Part of a small language model's weights.
Size: 11 layers, vocabulary 3817.
Architecture: RMSNorm before each block, no position embeddings, no biases in attention or MLP, untied embeddings, normalized queries and keys, local attention windows.
Training: a variant of Muon for these matrices, 147M tokens.
Each number is 128 + 32 x the weight over its row's rms, rounded and kept within 0 to 255. Layers, rows and columns count from 0. Numbers have three digits each. The size before them is the row's rms in percent of the matrix's.

# layer 8 MLP up, 384x96, rms 0.175, rows 349-383, columns 0-95
103:192081135109123134148120138119128113162130109138128128127102102151137105111157130061126140142142159155147180207132204114167075147153103122172072147090152148183145133151098131147132149051171131140178094172112109179127137144086095129158124096093048085162133123130116084142051153104141098100
090:124184141164199124045107104083090117149148129185145135120112139090146156171166153108084114125087135102148063096195083153130085098168086137101109141113185108142105095128091160145122093088151118090103131137081138110146109065121133134105129109146108125131126072137093064125218116137145107134
119:131120075102147140143122103109143168137092147111135113145132106195172129057148123119120109146144117109140125114126149153181103128145164084147162107121084125196125171104148174119092165153158138147221129200174152146118144181091157171105119148061169080147142113135184083102143124096131200096
096:100147096144075161154092173151109115120138100051120159110130132103077151142133105120157105177043142120116135163089107121130159157091129141110120078156123145120071088104104070156151108147074156192109104145069154170143092148104094160064113151076126087118156097105124199129157115075134118154
093:153044128109090130104124142165158155209114115117177092125120147206149127111137123175090094131180113152103142153121110114145079111103116200158144063101123153110134049114104144122140152158119140106217146123057148114115162095109129104076126116121099073127116147148127100099098121079138119098
110:158116067119075186157130084146127076126101177139158121100102105202099117083132118100089117129147045110128160115136133131096149118138105057131147102130103150156104117152117127102134131127102100077089167101177140141168169167152140127065106114086142080202143133171184142158089114072148156127
105:156144174166103079142128190122125102102100109118202148098135141178074200122156136124124134113143113142121098157129156136170139090095076085184138095180153142173159093094125100199111114160127179165125115122153154099137134141176145064142124098158103167171104136156130121145131151073127111039
099:161171185124125178097083143126139075150136095107204131115155098138168124133136098134107152100139156122118116179188117091111137129135139050136164135166152111091103134107089117142066098166103158171081086130086091124092129151076130142156136067095124137138148130063161140074180173136089085087
104:149080129052173094132087124127107090163146099091148115138099121163084150108105147210157162169144099144107115145108103089133136107083114119085123036104092105150118147161138094133094061089189149140220145127127164137115106110093143159121149162126098122186097148151164134094148135085108106135
082:166158087131091115091121135136115123177092092109120159196103127129177131168174129212144142069182129119144218101129112138094111164110155098119141125129166197104101061142142145150103125094149136142131143146151122156082120115076202140137122084139125142168145134179148095168132082089177144110
088:099113177124170107115111197139139076124157117147114109141130117162161129181173141142089144118088074145130109140118121071137123164093127095142144116133162138121103103200166137130117112195116132126064152142125100172089144203107087049125162081138053134107145133106101135145132145074116084054
096:095057157145107117113155166093137165161156128170141118134160140116140127120100160184115108176187093048201105088159122078169141148117161147142081104186171121147127144120134115113124059080043120159136126074145126142151112136156159084109108131162076099127122147187121135115134150139124087167
108:159150163052158080116137119118176155115118141112119136137127119126179061229146144104089153184142159125113122144134161098140094182143103113147130115134168133119109082165073171129154144100118116130105129165162198123118091067109168141121122137114151133146125116188166084107201102115062115082
102:173112160144145157129082103160114102134149111123149118137162157140157118118150070116187106154095059115147063131130125198164170138165120183129093183094117119174096117193143109098137126072116148119137068073161172156107155141112105120113090075143124113136083101066141131152051106080135119108
092:145160131193119182154145145129131086121141169153131072135107138140103198134145059132083141000170098164129139150122129157162185127123100105133134102163094111114101125127140149158153118118183071144159134175126147129148142120129164102136069158139165113152097096102117172107126138083145119144
094:141111076179144107063076079200110070176104126161129150129091096177110104087138155141129203175151139113119164121133164130099096183131120156146098101164143095130126151128134118136139104207052130103140134126138159155167112153131130088169129170165085120192131116179138129126080156114123111088
099:141094056132163110171169184117116070150189150130163133145120140092191109147071147151093139137144166127144151144173141115133157116108125083108091128138143108170117116146096057114140090101122173130200126100126103108090083169176183069114160157130120061117111112169085140130157155077116099151
083:184125140139117111163086182087136089137111149133102115133100111136131184101175086110166183155119173113106107191145152135115145134202148137122112146136119125102077198171068137136077095148110189106087091192093117127118135169177095127120105127096163142120130104156222125109089129155150096135
107:110139086124161067071077169153115099161208089118105082171129132124137084166185111107099137085094111142130109112136151123078093147082179091105120106150123157176153153151182131118149165112176146132166067159120119117102141152141088140090075136092166122129153107192129125136152148081121138202
108:073162150113120196104127111144184113119114127112111083112103082196161121172129142125109097151129121089129141140120144034155151090110156161102126121106172106151032122106107124161134077114090109167117178091176145102137134121147124158078084077134088110115156119155110174163159161112071091160
106:191118092164141116139133142152141153131161123127150132136132170092137101078112106142111144125093143107088127132160121078084131118141077120193134120116154130063090091103098176162050102029131143119096161086171154088110208183108119120143126093121121161101172112139130194081126168095135110152
092:210126109116091167087110100110156065162102147167081147108073135160136131173153117206097121102086172158179118108128154153144097079188076130165163100103137131142119184125149128172106093123126132063165089118114109132141203134136183114106109104121127150107113104141125148109175170101118104084
106:153093139149130119156218105089069124150125151106158146136183128128151077111137119143138131169082163184102133141159155225222157152152144117097148183104173120118128164170145080157101110101096099093179119137102174161131163121155123095149093090108095111100084126140118107126114114113165091145
098:104117094113090124188110072092076102156141160128166062104110159176159137048160106072163126113149183110178025137164170152150151086110143081141118151176117133174130160123092138145107116170154125124160089123137108135137130108138118157102135157109134149125102092130130109095148143172068179096
106:090059078134140141151104096154154140194051122093135123088106084107093111172105188050127146120092100130131107152083135123143165098136091100151118114115133114105136144201158140144129180157166124133175147118107162155174140091089167160031135153151131170115119110156118129140175141103088150143
089:099123189160135180120122178175092115116128166174171100148160112165144104096112078125066155126055162126160103043108120121071122105142139168112098088147138107112103116119140119099119105146087164130158133053072119208116099109157118130143105143081139135119119159067165124138135095069109107129
099:131074135124101128147155153062143116104128128099165094154164149177109117130149157103107133114114188155061145114097131168072102054076167069127122176145099139169121181148142115057087077105080074132154132113102127126064199135124161141107124125160130079109166099170127135115097124132131105158
103:095115135207169199169152172089155164156135122167135143151162134175180086161149107179142107125095081133097140191094170110081090101105118118130075150125166160160110138072133135176150159133133135135144159127117170123168144126088163118081140065157164115100159123142124200092090108087119130151
093:123103094140096160133115090089164134117128104176067118242133101139200065142137122097127141087128165118178108083073178137164124135195131078113162080094147123135105158105151149157133113129119122111140122076130126124144075168132124154184104117163067161111169138105142137151119094102153085154
103:138143118151144177096164096143088110126138108170169175111042146102162132136171103083189167141124154159116156109102089076104159136125144125129115143173137075175150088162139095081117030105126067150197125115142161101148152131098150156153131183159113120196147128139144097121168121170140114133
130:121121117077189162094132145130229107128110187175116083133134115164137114154145065151125129111132121108152100191150165150132137107179124184089146159103152101166102108175121140112095124174108179116127138110094136126182137163070124102119069133133064169138156144102120094119154185136072170101
100:132127128137187141123093121124096122162155123116056124183059140121109165169123166099109167193099112087149166128107082157108073103148180098117089139168139107169198079087060127106105086114117154111151118152139145176136101151081131120113110114096190152179158118156178142100119156126107129074
081:078113142108176175110143115115109078191182126074118129120136099114095149130147147105164124184152121148203119177113140178106104141166160137145107085098166095105065101143129121159106190122110109135127147203143144121150093179146145155116141188135167140130149065096078117205129144095164107109
109:139099081082093179025093179116146117074083156172131076104131138111162110144154139107120105119106139135105173135074083174091119097088157108094106141144159141164144174161171113123128191150107174138176079116143081134121126104150172116128118147167130153166177137186122154109146144122120115064
129:125148096040127150158148140127121149104165118115128120121114113140175087147111124067170163186125072164186108102120140107099128167138135123163135161159149145145166120117154200099083088120112128169135126131139187163075060170138196096079150120106088127124129113186154128059147083095102161143